From a checkpoint of a small transformer trained on Wikipedia: 9 layers.
Each number is 128 + 24 x the weight over its row's rms, rounded and kept within 0 to 255. Layers, rows and columns count from 0. Numbers have three digits each. The size before them is the row's rms in percent of the matrix's.

# down: layer 3 MLP down (transposed), 192x64, rms 0.146, rows 49-115, columns 0-63
# gate: layer 3 MLP gate, 192x64, rms 0.115, rows 50-116, columns 0-63
# up: layer 3 MLP up, 192x64, rms 0.11, rows 50-115, columns 0-63
down49 100:108144120114134101083099121143160136127129123150164128167074143150142131141116098136112137111108128130106114095146131149134097180113112106137135101130109180117083186108122114123101092094155127
gate50 107:163139161136147125146149140118129109123108157117085088145105100126134127163149137112132128091181094157097088140134136101095127112119108095119097178106114115132175144135135161139179122148139133
up50 100:123172165132162120105139099169148127133135123159190163140109091145156114102122104110107135149134079127133135129147089171124136109159138123120163149104121181115115097127142121127132127092099126
down50 099:160137132133140165123121126084119139140145126113137135134067160162131139151160141133130114068163107129107126130115117118132174131102138165128131182152125147122155080108137143145168148173125097
gate51 103:113139135115118128139127128138115133119139079166121111100105142159122121122134117111140090150065086119130122105172156183124079111126086116141143145128127147127058097154142097125117120121152129
up51 095:109121101111155084134110110158128121096134120156082142090155099131120130149119104133161174173163129117134121147095157080149098150127117113098124082129081110138152150125099141127127139126098154
down51 098:157129135105121097164132105079113108125152126094105139166108116133139138133155104098095140101108090140093092105126153171182128128128169125139137126117154153115088130097166136092124154105115137
gate52 113:119141108166124148098136115106142075096128156094133103152161071136144115152092119130129128168153133122168095144114124144138115093128133133150140124127135133135183162100100164162087116141146107
up52 122:143154066118124138143130134178112110167116122102159141120143111133140155095160162152137108121159139104161114182096112136103120110090114132144127110131092144103191144136109109124105154139117131
down52 113:136126181108127144136118134121134121193067117140130159113144142071144111119127114133093143110166138115091134141100112142085130130164120166117109139159101143126097091134123109145161134123135164
gate53 102:111128134104121144143123080098142171126126103140139152164129148126148135160126122119170110128111093099093155121109121151125132127150125138109150116146167050071113117111093095144145110146161129
up53 102:151147119153116120129121141118152067142142099108136106139151095153128165070128122132150120087136127161158110112137120137112172134108169116140080107126103141153141144115135183152142173106113133
down53 103:101152112128153120095139106145123131132155175138106158131142089182147168133110147144107127106131166112090137121142141149134116142114157132139167124119075097109103101091148107117161164154098152
gate54 113:077106135115163120146096133118138131113152139096097128152107122176132156110136124086115138138112157102155081131128137087078130082149089146136113090143118115111132101163146127080138137132107128
up54 109:098151102074136128113101144112131128153174150102139091150123173154118134170181093110152153104139169131137118134139155108121157154110172125126152125121136135118131093178139142105147125151134112
down54 102:150098131165110137091112160145082135151127120117132134116094131141098133155181128184143131129142093119140181127123099168151123121096145135117108150065138153145131123095113104137107151108119137
gate55 104:096146131125112102120112154096116155130152126155121121163119123120130126133142126090104130178124095179140170128176135114092098127169100109089119145173104127158122146115085115124139156125087148
up55 103:133103126118140130147161118137115163151115109140110130095121153153148143075115138120105100105135167084103135133074075142163094109140107123139103107106142097106123095159129150121152082104104135
down55 100:124130085141096100146165136110106128134124131186144176118118109133133171169115181149124118168155125134110102108132120151111139130158112097130163127158139101151120114115141127129173171169125126
gate56 099:127126090100121161154121123102118131146140147136118131110183191132113101126177135139109147137130196158166148135105144127147112151176104146124117132125117124107141063114131155138150136134131134
up56 090:125124123133113090154125085067105120152119147142141103118117112111137133130086099148134097109145102100119124104137163184124116138140140101115115074095118081104154118089172124134133121137159114
down56 103:099148154117130142137114127119106100127152111101110121087178151147150087133151133173091145131132182166117140166105142136131115149183079119142106138114116160120131126117120178140140134141092127
gate57 102:152096144141126106139139079104153134116086100144103143150094123126115168109126120102126122100114140131112120123079113099144112104116153161139114052155133141153114136165147150137121120067125121
up57 114:127132124075132144124141084158163119117147109140159118130085140103159148086167128089142141127151095156124123153100100106093132083109128130139117086152098124181118155130134113115133132152160111
down57 106:157149126131104134127122174150077110140106160117150097122125102077124176148113154140100160130123150117110110153162167164143109139095144116151154131091124076126141166135141123128096116153115131
gate58 102:102093168068148140125122117139120133112141140084122116113126128136139099136173138109131133112124161122125124140083174127123145127149074116149130133138128079160101163166101103098095089118134147
up58 101:111147073140120108123115125124138108170132136136170172152193118112114151133105132098139166134129129122156122099112114130139130077130109166132163116133106154100104110142163154150157178123138118
down58 103:099128137088135122144115125147102131115133141105080109102143114174123128172174140126147119119156163092078129158106155116128165142179109118141124128107125092167133143142088085128097125120130108
gate59 105:138115134092124163070121116114110172116116144106111119171127157096162140098179184121124118146131120151142138099129127119077118144104108126109130126117083098131081129125153111119108103116131154
up59 104:104147184135138102147123080160124148158143134148108118139110111159160116124103068092090144104064135124115147095126125126137148153114147113127094137116094102145156119136147113159158141127110124
down59 095:157103099088117132094166144120093140094092132093119105155139162103140139129169216142116106140131121133149138132099144117073115108137129133124142121110085124116116166129139137126104139128134124
gate60 079:137104125102077120135153143169176133115112122113098109136121147127140120057139099068159125132135141126163090115160102078118115137124110127128145081123138123130172136116162140132139138131144141
up60 092:123175077125118133094113095137117090143125171121112134091130127102150160113144126157053135131110124124130144152145130134157128134092107130106165121094111131111124118138085166153095091134134107
down60 091:132135186124141150113099131100121103134196098109159133143149097152151085164127114129154129116130122142113148127102096143127153123121135116124110199167122144142123117087154089111154136146125137
gate61 114:107116103160118157130129140159136109110120139130134132144118163125104133116125125151161157102073158105173110101172135161152148130175196135132143128168122129117109168138143150111123093114109101
up61 103:129139170091108109124091121083138129138143124125133134139111110114121153109164101130088073156172110134116129136106086131131094111094083114130110112090140116135108069144138138164144167131129140
down61 089:135138109175119121124152144164128112141143129113134146119136174121142131164106154127153143109088140124095137100149152138162132108188172141134128106183087114142142138156144160071145116100133130
gate62 090:145087100112158120102096140116107159130167132075114145151119139120107149134136121097129128118148139143158124115151152158120099137094120130124094078151148143117094199169101125122124113132105168
up62 098:086161112106132125110099130139138120102084121159145086133115143150137125194105124139119148158139160076133151088123125142158151126150154106140166127129116112146136080152122161129135124109146083
down62 104:088128074123165136094110111094135134120128112104122139144122134094121107150142091088156130143160141134149138115166177105103103142119103126159108121160152115123109204157114142112130146145125142
gate63 093:126120126163128164145118114092122108084106125121127127151131090141112126180101122144076164116130139102182072108131149153151121123114147116131134148144127128132127182088098113163110115127096151
up63 097:163122097098113156119158103159105086139138136142138111144097115149133114105092166159160137135129112126116146110117128201155176114124172119133135152130114136115132175120115136148152183141119131
down63 101:140101136099131147106091114154113136153086166132163130116109090129115148136148148126119140122094095115163149114115128176140074136159144147109101093164123104127120152114116124100121152125066162
gate64 091:121125119158102078124106153104139137088167117140105094136104147140157153127128141133147150126185106163128132170152104120119162146143149111138086152099088105129132139161162154125113126074133117
up64 092:110125157129121128113131110125113132097098120097106102143113113150124111096093095126201121093150134169142137134111084136110179176098151118103110124163121131102157127116123148158101107137092137
down64 095:111117130093129131127144102154123124174095145107167155134145109102075128152147120129118125096100151094102112079101144128139092095117117155066158098137142145138123160115120095125165123152138130
gate65 108:165113090111134136209152116163143146102100118145145153145092125148145132145156111159092092140115112164103142138126133118139130117142086097117165116139132155154107103147133107106169154117127108
up65 103:126088141170185114109152153169101108148111126107170112128091114134176113152082114129139124124125123139126099113151120119117181114144158176089128105125137150110100128126142116109136089125115147
down65 107:129152105092135152181104106146146111112081138129137120120146089170120189131128113162117105094145122092112140130149111162116089140110082093163138143115105123150087141155146126136111113124110133
gate66 096:092148152081099119156101138125125112137168163126110146125168186117107135104101145104156152124130153111108136153112118119144163156136123151126163118069153124124114113123156117146171153133165104
up66 099:158126148149093107125102129092137141121161128080145174105129143111125118080136110138086147119137185110180118157133116123165138126108121148132123131111148136169131116092151126141138139175171106
down66 094:143140135123147158136091087127154125113073093091136144149100116120102152106146080119124118103132110137139126116155173138090104150114116124145114145190151106128152133178135134115090113119091129
gate67 105:144120139162164129102116126120155110135166156129105146118168148082164144161061119127140139111126129092129091154128103122135202154105137141135117142127149114138127123143111113138109166130083131
up67 099:089151128089125125121105086158125123145132097121135129115135155116166102150096109133097142146078133149117144152091132140170149140148105098096076168102139154123115146137111123106146150157100169
down67 097:173100151127149119133153131110113088113091077144085127175169123110127123102120118103145152122148111153122175081140152162122117132133127151151116124098174137120127127138172114135094124100144153
gate68 101:176121128145163118099148132129139175155119129141088125128118080159156098106145118133109136124094132142130151124114153072170141168126123109100113136094085135113127099075151119133100117099138134
up68 097:184108121125122143116137148130162140179195136127147131130119097103134127176112133099142155137150149117108122109167116153142133123178158107133119177123114161153098085123116126123160134146110124
down68 101:094142129152181158118104129122110143101075104150115092110128124123092171114126119124182142087094097140123138117126150116117115133112085154129121072136129115100133171104139125120092118106149139
gate69 105:143153112170089107141116157120161076130110132111124085141174095111095119166109123125087169167111151142146110112104109134143113149120142084150133128158147093139143099136122157143124111101107112
up69 088:119135119155178120142114129129088134142179082140049164156105158157137140160125133097137115141113137150093121155112141133106148115152116142110128121090131111142105123089152137112122113155165119
down69 092:121129150157082115119115131128167154132123127134140096151167124106095139091109104159096144146088133125145120107125143130121122117130103077156118078162181128123108131179160162122097122112136095
gate70 098:168139094090098124143124163090094139087137150119132092115124119139115113141168111161128145147163161132148124179118132122147088141151144111106078110091109121136113158093140130107130123116101164
up70 100:152152171102166117108117122118153130130132099144131167127085160113124122101116088129110102104158137108101149144096118086089099095118062112148099123155127130125131077111143118133115134137159132
down70 095:144124097154103160134168115095103130152128184133113088122121092138130137176162142104170165127132103145136114147144143130162137137124207147113112111100156131145134117154122139098115136113117146
gate71 105:113153124091108133119121124130107135127127148107129118102115153127118153089164116128170158099144146124190127061126125158121110126141102147097143103117123120124122165165154137094175167148169126
up71 086:132107118164110120144121109144134104164170112122114127126099110111162143154080144131107105168161131083116112169126126112131141154104163118145137121137161125122151120091125161178095134141107068
down71 098:125098156132102107128122140116074120128091163096138140111120129138121141132137115158144172118137105138170140102120140114097126155141127127113141128087093120113123119175181159106197170135145140
gate72 099:114094103084139118099129133110102129138121154112163115163116108087110116096139131116143147103123105108161155190126116153134066114109099151123088102099121139085109107137093114137139120115125099
up72 098:187173106102149131156157128121107143111141092126102102142102119157129146128134174145120152091081099114114155112135107099153145118106159152094146129148101117124128135114135160101166139089136097
down72 098:147118087115084147109151121156161102129126183133109154128128129161172105133155129139123098154159174098150101130130128124113108124123130072162133161101138126142097151144127087128112141170120155
gate73 099:157137113144166148103117123138174091172109169096163158119143094108124122132139157141151113146156134106123101116079104110116129139080091117149100117170162135128130150090123130144120151164123128
up73 091:136131129102165138141151118143146126141173095153097123147103121138123118116103134142100082084140096137130168112188169141117111118131122113129143113103099101169134097185130104118140108101165138
down73 098:150157104136163150109122152160174111120166174125150143100122110123141126136126142168148110116162148095101122140103149092120125125094091130121117148154152110139125158056131118142131131161146169
gate74 093:098097101164164153103140046121144097145123148199116167116134144135148149102149106139136140139115114101148133137132167119111126127132122116124095078150128089134145134135109147118120103127110127
up74 094:147102147079075117123136102131100145146131148153131147142120145147116135096124107149120089106122184145118140160129132163162182137130144147127089120100109125114147145112172168174119121127159138
down74 096:136163104108125101131176191121108121104158119117107095145121118148109090152146131133131108122140122163082089112112096090127106103131102096110168126120073153143142118124110109110105139126098106
gate75 107:127168149131124137156127129123129130107093174168147161113112107116093107175126120174137096165145166116140156127153093106105129136161095156133133147106111117106136122170084136140120135160101095
up75 095:064139144122117120105096102098146154113097146136158144134100153089121121174140120168147096136126130134136141129106086130141123144143070162170137132153107123113112106128141152109078101150103130
down75 105:111068106101117122118132084112112147117117104112100158134093160130133142133131147075144152113151099161121088157116179119172109153104141130098146109143127122128114145098135125120129087091161141
gate76 095:143133138124104142090130126097148176104133140147128083153115113119123116142163140154196155136115120119166103137126090098122084141103106115089091115112117152135132103136141119147073130114087128
up76 102:074105144153127103099150106138120150122116149177165158101118141138110087158123119108109127155095122102116164134167128098151145098145137121164105154151119171110147092155138111139117168121155117
down76 101:141130125100128126153129142152132124108146121087089098162141107105106172090150136120155098114156166153123104109125124121120109137104104124082141084097104091139125148117109147100093082129104175
gate77 094:162171105160092128142144127124123162141084147142131095129105151132123111129141105122154133112083138122121115139137148111162151166137142118096111107121162141145160159133148151158091063105125080
up77 095:168121139161100107132107146167086124193097164113130133100118137152177189104121119114112124116123132104113095155111108121165126123147119091150132122118126109151137142117166085144100112132123129
down77 097:105172158082149101126126095114155108091141124147117112131129081095137106133130148150145155160099134178134164108132146174080123144119145157126142148142131149077110131124106159152145133128126154
gate78 100:124147149131117098141179145122171160128131139123120118177095106119136062166093106095101157150152085093122089110109131137108166119132138130097145096137142120125141118134098096137124138106143133
up78 116:104084162136149137147080141122115084137109140127085131113100156117097184104142160102143121112112110157153099111119116105116074137153149120138107184120104120133116149150147147101124142124115103
down78 112:149116179124191120134099154103151072127126151110077156131073117149122147117134145116149136129139097135111133134105111123092133129149130101104168185146113155108125119104150145131149121136112116
gate79 103:133075130112150110115141114121148139130090157100116122135145105127051116171093167140144177128123115113146102136098119147144097153146132124121104156163147094136156113155119147142107143132122170
up79 090:158154131091103087153116167157103117125125087130170128107131101145143123153112095125127161112124165120142137147119170084155156163105116139126119163127145093135150141139104139115165168081144123
down79 090:130103126125159162081107105124168133170113181140088158174139129100091110119111111123121083146139110106153128109125108164124100144144126091154152123129116141139159140107131105166091111131099133
gate80 100:168146126137131118148101170158119087112139095105152131126131104099116137088106101122138118115133136173133175122070159145155098107115131102134155138153105159079144100125126112113136151087135104
up80 102:119106077108150152143143118096147091148160124139178088135132103139130132125104131124136122104147130163096170167085156096138134121128135113152120105151109154111117090099103112149109162092166124
down80 104:130098147163158124149112114125123155139092127122128082177126113112105182111119132109122147108099147140145155108125173085096136165131106123141107110106137099137122110130173176157158109110161121
gate81 092:138113127145157109159153172121161126147136171085154104124129092125135069162111120173121145141130144112148106147135103119124112142133109116114125112147129127125189140129074133116106129193117131
up81 090:109139150147120115179156116072119185140121107132165124078164111113137097174144157133138175112135129108119122123151129103127134129138094115111138104149122141160119108120099085130149099127142168
down81 092:118114092098141148101084101140118111142122109112127150138090174118104143105149078098148142122137105127137178124096128103137134125139147130128110099145131146098144158115168144107159171155129068
gate82 101:086085146091129116112103109111153157096147109164133126174155166149125130132169106141147153096131104151155129162102084127149137165115167085107139142142123141134119085112146128120114145133101109
up82 103:183153150122161114141122108129084101162126141124088144124117165089123147151106166092131157131112166116131128174116131108096116117160125116145098124113139159118179129123090129154122143167157127
down82 098:091130099114121121094108143112150173078104136134167128126137124154131121167152110146108142108162088180112104142132140106144131180127154145110161122116080109135100117138148152135118080119119155
gate83 109:090171147124137185104135103117103096145151182144103128100096123110130111083155121127081144127125133110142127099116103125166110168095141086102149125127115136134118142120114140144117106155162097
up83 097:141098137138132130131124100143140145137106070113139102153134151116129150148121143082151097110135151068156107121163112134130125068133144139117129101126104140130177139097147133079085150106134161
down83 101:115136149104103161123139131111091130131141179174132126113116115089140103074145109165092125123160142126131139126115154113169113172168132102134145150128125133127101132116076130154118131161161083
gate84 090:127098127177121166144091122151148138095127178121143110162122154094107183143170112104125108097158125126138143136160140155099094126114136128102132143142177094145146139105136123126110114135121177
up84 092:180119124161144151125121089168141145110106169078123086155089129108084146148149104085103108096135118124110121135117120138117149118146132129097135134110118112112137127122163113108094087134126180
down84 094:119127172109151093153117102127104091147149081117133093089169099154122103102130134148109141153136124152147124159100115095124135135137112091100160120120116200096108147114108150104116106121119136
gate85 121:119111145149146120080141094116126135180114165101083142144139104151136106106119129156101118138080155162133145070141134125119128135138140131100155113132077092123089121116120107139094097125136093
up85 097:115134085095156093112124125155107123156171087155144141105118142156141131100153115083098113151100086125137153139181172172126130138145111131116109129162160144129115169139110155122140112115146116
down85 102:144136142107132146071117071138115145135125125095117193152126114121138132171131120153161143132163167168155105138119112107098142108161132118126115144140097099130159114084146113129169112101136139
gate86 091:136107089137089147143098128123106138125101143077144169103111145108108182147145114127130121140142150133120135123089133132131096128106141107163152096150180185131105130144118146145136074099121147
up86 103:119125110144091130131089119118100156189130115113145165127120154150132151150129095142085135143143157102123149133087127156126142160101104082122160122132135125072153141143111140165095079134129127
down86 081:120119183113179114094131120148137097100166115120097095164149095124141113112119129114135151116118107155105130124168114105147144123121133147119119139143075132158136103063150118095146173114108137
gate87 103:079167152150147163115142115136135099113120145110162115139162133124171076145120096134112123123154163157115107080115106122091133149157128088121132131086124133130146158125112137081085106119114140
up87 096:157132141108159126134161138111069113173121123112128131134102115133102128114094175113124134124125132169110117120161130072139147093126071108161132132156116103091132092146093153131088124126142145
down87 095:107131076130167125098136151098148137128134148125138184124115166174153131191121111119106101134105113115139110108146115099152119085145114101114141102181136143118164153129103141109140136094139128
gate88 104:172145130124141101147157140140129167133140127142084082153143126091122088110119147136129159098084123159107118140132109075144126130122112168144101162114134122090144118136099082108109135131135077
up88 097:141098123115130085119157145164132134093109142102143124158136148143097068128141154140104146118138101190079172149157124139103103147135119131154122136118130128061156137113143125111131130134115091
down88 094:094150106123118165093136129110139113148121134164146133117108138173128144128127144128139120116117175067154089117102138120116167090157126109092168109108109091174138134136154172138114106107147146
gate89 102:170120135104099149144124104115141136118123092090110107098132132094119140116161160126105158123121122140123185105115205148119132092135100131135156123153158151099104100143151180125125139126158128
up89 095:150161098144112085113152154107127113109118107129177115105164170142160114097123139104135180116112112141155118132171131157103127080119109144123110129104141121110161150163134105094128177129151137
down89 103:099098097143181124156141148162160136168146135159120095165148099158129129124126125120113118131167134129103152139171140075130168154133144108089143131127092099162109140093112126144144106125108108
gate90 113:143158151124095105134136109172128116114107090129136114132123120109123135130116132178118136088113153106151129144149138091144093078101115074094151098113137126172175171133134116110113090153116126
up90 099:115139157128081149139117117149147085117145124107158149157122088086090124126092147144097155145136145083150114166136143149085120096119106126077098127128148126138138171127140160154134145126103157
down90 107:112131110140123126161115132084172144134089168155080104117155137134133145119121122102169123142125136149110077095128094093154103128143157100176137129113138146118148158146146141126086106119156088
gate91 098:108121173140096107118126118125088118096138103138112148078129146133149097124115178124153127153100165102167151099117137071137148183119097129111136131112083125130107139141144143126136088153108133
up91 098:117119089118128095114077155119174145148122074135119134184116141140078167130155177098129118118124141142133109142121142118132138144103095084106157121160126124148139120140122119105100094131130092
down91 097:147166088079149187135152105130164125134136160111129119132139119104142141121116058120143142139145112133103093145130095139127132091163142137144099126140161143129136105101105108155149145089167122
gate92 092:147135123108094111167120099134131168144134140147144102118084130096109135126114117130139162166147120088092102136122079127118104133106171113111093175172119164131082130127146109147097100110120132
up92 100:133125126084115158134099097134089157133108097156142120119130180152154186133126135111163141121136125118110142167079146145102154111110105131122147096118100130102097122150115151141123128166073113
down92 097:115114103195130118125154185126126111129173139098136151137129110122119091155131117135082118134147128162142113111174138077146128146144147123129176167138144118118155117157164145124138126116170142
gate93 108:094103116098131120107108122075100141136154118135110114172117153140147155127147134140157102114123157142139107145119164136112106080162093128089116117142119132151162133164131167127080093103170105
up93 094:115145140100107135138114106090097135127113104113131106146126148156116147115125174134164086146105134105123142123143189135152162116112108098096114089140147131122195119127156141152112078111161144
down93 090:171124134141097114103126141176187129130105174143136117056131126090106120113143113145091151148129125113109125110111113146122109149113126125114124144096151132118064131087120103147136149127107157
gate94 097:135155132115099102106116156115147110170100155115127125163120116138146125148070089106109153157142097137100112096173094119118110100173102142132110131088154118134096117119106138099138161126155093
up94 114:121158143127154152158120097139097084096120133139134110152138092154125135109068123164096134135141112139100147148096128127091143157142144118124127166119176113096169133123138098128117122164090084
down94 124:127184140130134153136108078148097092119127129148177085131156116147130164098148136155111137152129124140099162136174146116103141113154133162130136122125149138127146127088136175121112122153093082
gate95 096:106144114112137163109104071129110110105123135103134115113088096098084165130152140171103096122095122126151105088156084130123126166114107134133095131173097100163123119135134111132112153129118103
up95 099:131158115133165123091145128128138109101143098119106123104203138150128065150124127107123148173145126079152103137146140125127122153192121171145157154124117143128128110120110126123138103101138119
down95 100:118094124132117156127077111133139090144141160121125153181103128118110166146130105147102127097126136195144132094123123115111117165092147118149096114153105087125110115105173151124161154145124126
gate96 101:156130133123142146124127142129145110145136115127207125127127170105158152096200165119110099073095131146116136143121152158115112121145112122127122097121139114155159116140109143101147156126173117
up96 096:191127135085100137162134149139151138114097114110152129124111139108132170117160148129122126129117076153121152150159131181111179109129133110144133139126145097151104147162110134132182132145147094
down96 098:088089153126122117152135111158133172177101159167097090134147094132111144117115142125149152154118143158154118150146149090117151123109145117113115123113132145109086153108137118154134079140076150
gate97 127:181150087108113118118117116106125125112149138127120146116125129171116164120124118156139164107163135091147141144147125164190102147153119127112145134100126093133114138112094121127197166089121126
up97 135:052124112128172137099142101142131121143140138127131129125115187146135127112194121104146125093106145127103133119090120125123130077126133101124129083156111140143121127180136127132108096096145131
down97 133:074102150185122152105097151138117114095163073144110095116139102130126158114145138137121107133144139116137109123156109097142164111128091107162119112120107138138124158119140117080120178121159109
gate98 104:115168115121152194121118079112167136117124137137154062125120109114141148096140116095120157121142142148094118149089110132120116119119111157123132116133090127182112145157163115129120109142160096
up98 097:093140164140143130164130119131139127161150129110165130124101153141123121090103133176125087096114117092144133147150117145156120135154164096144148159138128126171166150117090132127157112179168158
down98 097:172166123122153191095117102097147130121098145137084127130137104125150144126145114083116157113152164137130133123088123122101132134113106153085112101121113161123116105097171102149147139113138086
gate99 112:113139117137157142088140132103159144124108158124146113157172078142123146164168148088123166141128173115098108064094123128104076124136141116145151120125143118111136097116133154157136151130114116
up99 117:058131105105141153133103091138120140162122139138145119130114146121150152097168096121139109147089148109144129102089164113115113067119109146148122118125111128133143094161147090124139120109172095
down99 114:127094177133111139135108147139131109153128123157116119126100089101120146080160188112132135160143138135162141171112141113114133115114139158090108127086147140120120103108158100058136135125129112
gate100 102:096177137139104111122132134123121143132108129122139168079166125148119103075144133124109090134106107162158150133103115108160159125102146122169118110139126097118133135083133186090108117099107141
up100 094:188125125156149107148136130107111154110138132109131140097145104147115151113054121112084140126136160118138165127155082108122077089151148150111125141120153138144120111096142099135124131108170142
down100 098:113159135120130121080131136105155139150117115143111112104146150116152098112161185136187129129133114168149136077125137096144181149113135112166113149112109136145131120140128168108093145106113166
gate101 084:122109140093129142125091163152131143135182096130117128165121114102160129114138147123168121073153133099100073123122170162147083136131117149123142154118167116152144109148103160124151151115145131
up101 082:139138119168123155132138148135075117130068142105104090125141105145135131155171140128136118113109096170138158098143112158129184093097126147165139118114144114149109103090125146127168122123158118
down101 091:191113129111106107154146132131160167144071109156137164098127155082089104116102137141142144158095131148151075125137128114099115156134115101114095126129135116108140133114136117097148120130146169
gate102 100:090131096079107136142101163152154148149113105132105159115115130135127132121120127121127104139125127105153130097103114098133104144060072154136114091131149096132144096104126127169156156120175142
up102 095:108105156210126117108097133091124137126163142145088128157125140164163135139105128102090115098129151115117125119130129152104106156111108138121135105116078158143142127147081093129119117147089111
down102 105:109143142097086142178145166153151127142115114148127165093128151113139084148110138121135130163129120127129116107133125113106078120080103119151147119154132108115145119110150101140174199119148139
gate103 115:092171139125165101121172154129143075118111109095128096116109114151140069137097122137137122126104137134161158113105117110132174112162155109136156132156168134101150118121133155139101116134141169
up103 101:113125099132085147118106129119107069131143134138120136138143140088064153171121137163115135112121118137089119123137182141165111170112130167109154100089123100130107149131118162148136139107129107
down103 102:094150151144184110103143138127081107162166088146160121113131122135148127146066147142158119130074112134112121095137144144136163103140148083137161150133112116149129138144099114122111122150137158
gate104 091:139105120107138140121139138123142193126106185159095115145093154123110131136151167142143144141113102142087113098108126125118164125118127119105121168124152101149134164169124075103106144126099091
up104 102:117087144134133117073139118116109091096155127156156176142143087112144093179120125128115126135151138156159137139103148155176108146117129175136140134096165119133148107092119168132122125142133101
down104 095:140129102120119141145133136134162156137097141138115098111119141131109171124109170148139118143121098129096116099121105128101130116115161083113106148185082134140154119166148068117105153088103096
gate105 101:122147146183160140095133142126190104131099124118141144136101142151094104132136142143120134116109122143149109120114105121105135163100130174099123156150132095131103133129062122151102127149171173
up105 098:129131123154149135137108120096141116122117123154132096144087066149153171116077156143154117116099115164090136142125130119130108124139168140087086165116118105101137087128118108097107090104115133
down105 096:124110144104113091130124124150108171121107122141142109084126162095068130106116159121111115156123138119109086136132171164084144122137190098169106118113114154114137117144155132108123122139146095
gate106 102:155129145131150099115129088140161138089063164132118129116135083138093163137103130149127145126126164151143089136134104142137145111111145165133121108119135169151140180146142171152116090120124153
up106 102:123149118132122170147086131105176127173137143156130103143157136103106133154112098097118142149136112142118162109068152080088137102142073087153138133119118125144117121120143087134117109123131137
down106 108:095114160102151075101174125179093131122128161121131157122114103160170098130123166141135117100109149149148142131153092167152124148092166148159147119147112152128128128147143157113118139148121139
gate107 096:154127100131122134097129137170119128131183155129129124092122116086083150124139173117182124123166099124145130113124129135140132121109176117145122134138129100141161135089121165062121094139154133
up107 098:139167139117125132124138120151128140085124113140159109127103124105142135121088130150162160140175114104090120106137133174113131113115088083102101117110191099179163137144115130133136119160110102
down107 092:103126140136165136138124156120137115154144125102116149132128141155138085164123144101126110101131145171139150189138114085124169132142175141111153132151128178096132098079154136144135108105092150
gate108 104:103091109089153127129095124101118136130148150110123165181146125145106156157140128136121129126137122144077161133110101160112139079165153132105114090087112153106138109136145093129146136138095081
up108 099:119124099111113109140150102138102153168172109133121136131137162159142096119146099141160089127116142144080157128122145147115137147150146098103099078102150125129072145138141090138146102129086094
down108 100:111094134115143072152109085099161152121152108138115141105143109121098162135106147116116155121129134173130121105159118123132118101141145101133194111179114132115119151131154097106075111107127138
gate109 087:139108068088093126100133136128112109114136128164175120093140145137111136085115126105151120116166136110112113170145183131136133121110183128100110155109113108128098145126094135135093115167133116
up109 096:098139128111162156124118135140138161140129149120184160149152091104118118187153129118090104145128125179123146121112091119152142117116103114143122138090132136142177130153092152171155125139095141
down109 091:143156120166098104106126148104153087138116135134095102094126152153144116127090138125155165116110150108119130137176173121139129157153196169101137118157148138100098103124117118088119113131136115
gate110 115:122146152131139173111076143154119134104177092087114088154134137156125149120141095146103117104133127126158151161089124135107124131109116108088112176144119127127124092147132113069165144135120135
up110 108:147134132168111152144100155163094077159145172100118118163130144099144152150136114122111143119142116129078170154100126138133100146136144125087110125162098125148101104089088139120143113096141118
down110 114:099135141142135156126089130125115131113154107098119074109143121146145151102145100095156113100133154128182133130109135124113147141119112167103122174116111128116166088174091124087136173102136141
gate111 112:117154132137133120128133098149166092144107122100173145142095103176113117176108152081146104105096073113124114112130133154125138152143140160125124125137141106134173112097127173157153112131162140
up111 102:143146145089147123148096144147099113142140160110098116140142184129173150111155126144135106149080107121103131147095105136082115105108132131117094133166135150104100085159124102121125079125102114
down111 109:161143150075104109138092108097134121135133137116101118146158087106185133114114096126154149137104105109153120126121112148141124145130162121134111152112104144126131135114162093186099087092095103
gate112 102:129115111129125145135087105140133139134146176167154113163174158151076181118138154146155130122132098135105148148162094130155103137109157131149109162086144123176128119090150128138131138133152122
up112 095:122151115131112164166146105145125148086148139160129117125153138140102158110175195136161121112079137168112125138117099097150165156153123151144101121169109153144149137135120112148140155105132145
down112 097:106121158152119132105140147123125143140121117101140145074087085089168083128102121121113131135137144132137143123114157146091137108106100153073168105147138125086089129174133142117113110167121138
gate113 100:151132102075125139139132128146128144126125144131130130102133178140105104120122173130173148136118162125109147151108127128149094126111087152113128151051143152089092128175147109111139103109159118
up113 100:164116099144109153138136095154141088112102128089141111105173085146100083141132118098104159153139158132141155127119121119161080118117123134129129124095151161088129113112148105161119084159114129
down113 094:122123157131131119111106142095136169118147122115165128116112128093131173106124142169108123108137109130107114119144157101081141156107164121145138117188103092188136142101124141119066146128132132
gate114 094:153118092089166144139141147147152148143123122149112137184102129096149139113105168103154106171113122113167096124122158104130110172115085143183130125155142128139148142119152104122140133112125170
up114 094:096158107139103121098129102089173113140119155113111152144150137120160100149145106172110144124155141111151125120136120127094139118105167122129146159079119082135060112129123139129088105096114116
down114 091:151137147137162150122120169138108103132191100114169179117116124133158121149156141153125102115125135133142129098090087127119151118149095125113133150176107131145148101091137067109156125134124136
gate115 103:132138113105176101133149116139130113182109144108110159110181172111165099119160124109151118132115132113105120121137102106144067088142109132124121109131110138137152088143118126095140093134178116
up115 090:115136140135150112172113124072173131132158141140141132098126149165147136070140143129171153116106127138155121150118076097135129152153097127095126076141090131133136117142137106099106124123119169
down115 101:166107115073123171157104140132143126085083121124134111144118136139109133106164137123130158141100129101132169080134172139112163147106143163097132160143137084119132118149132109127105152115086109
gate116 096:108127123072119128184112159125159130104133129156121141151098134118143148122115138122141138129115126130137141162152113095158118144147079192117177152129104141151137082171141118135103148099101109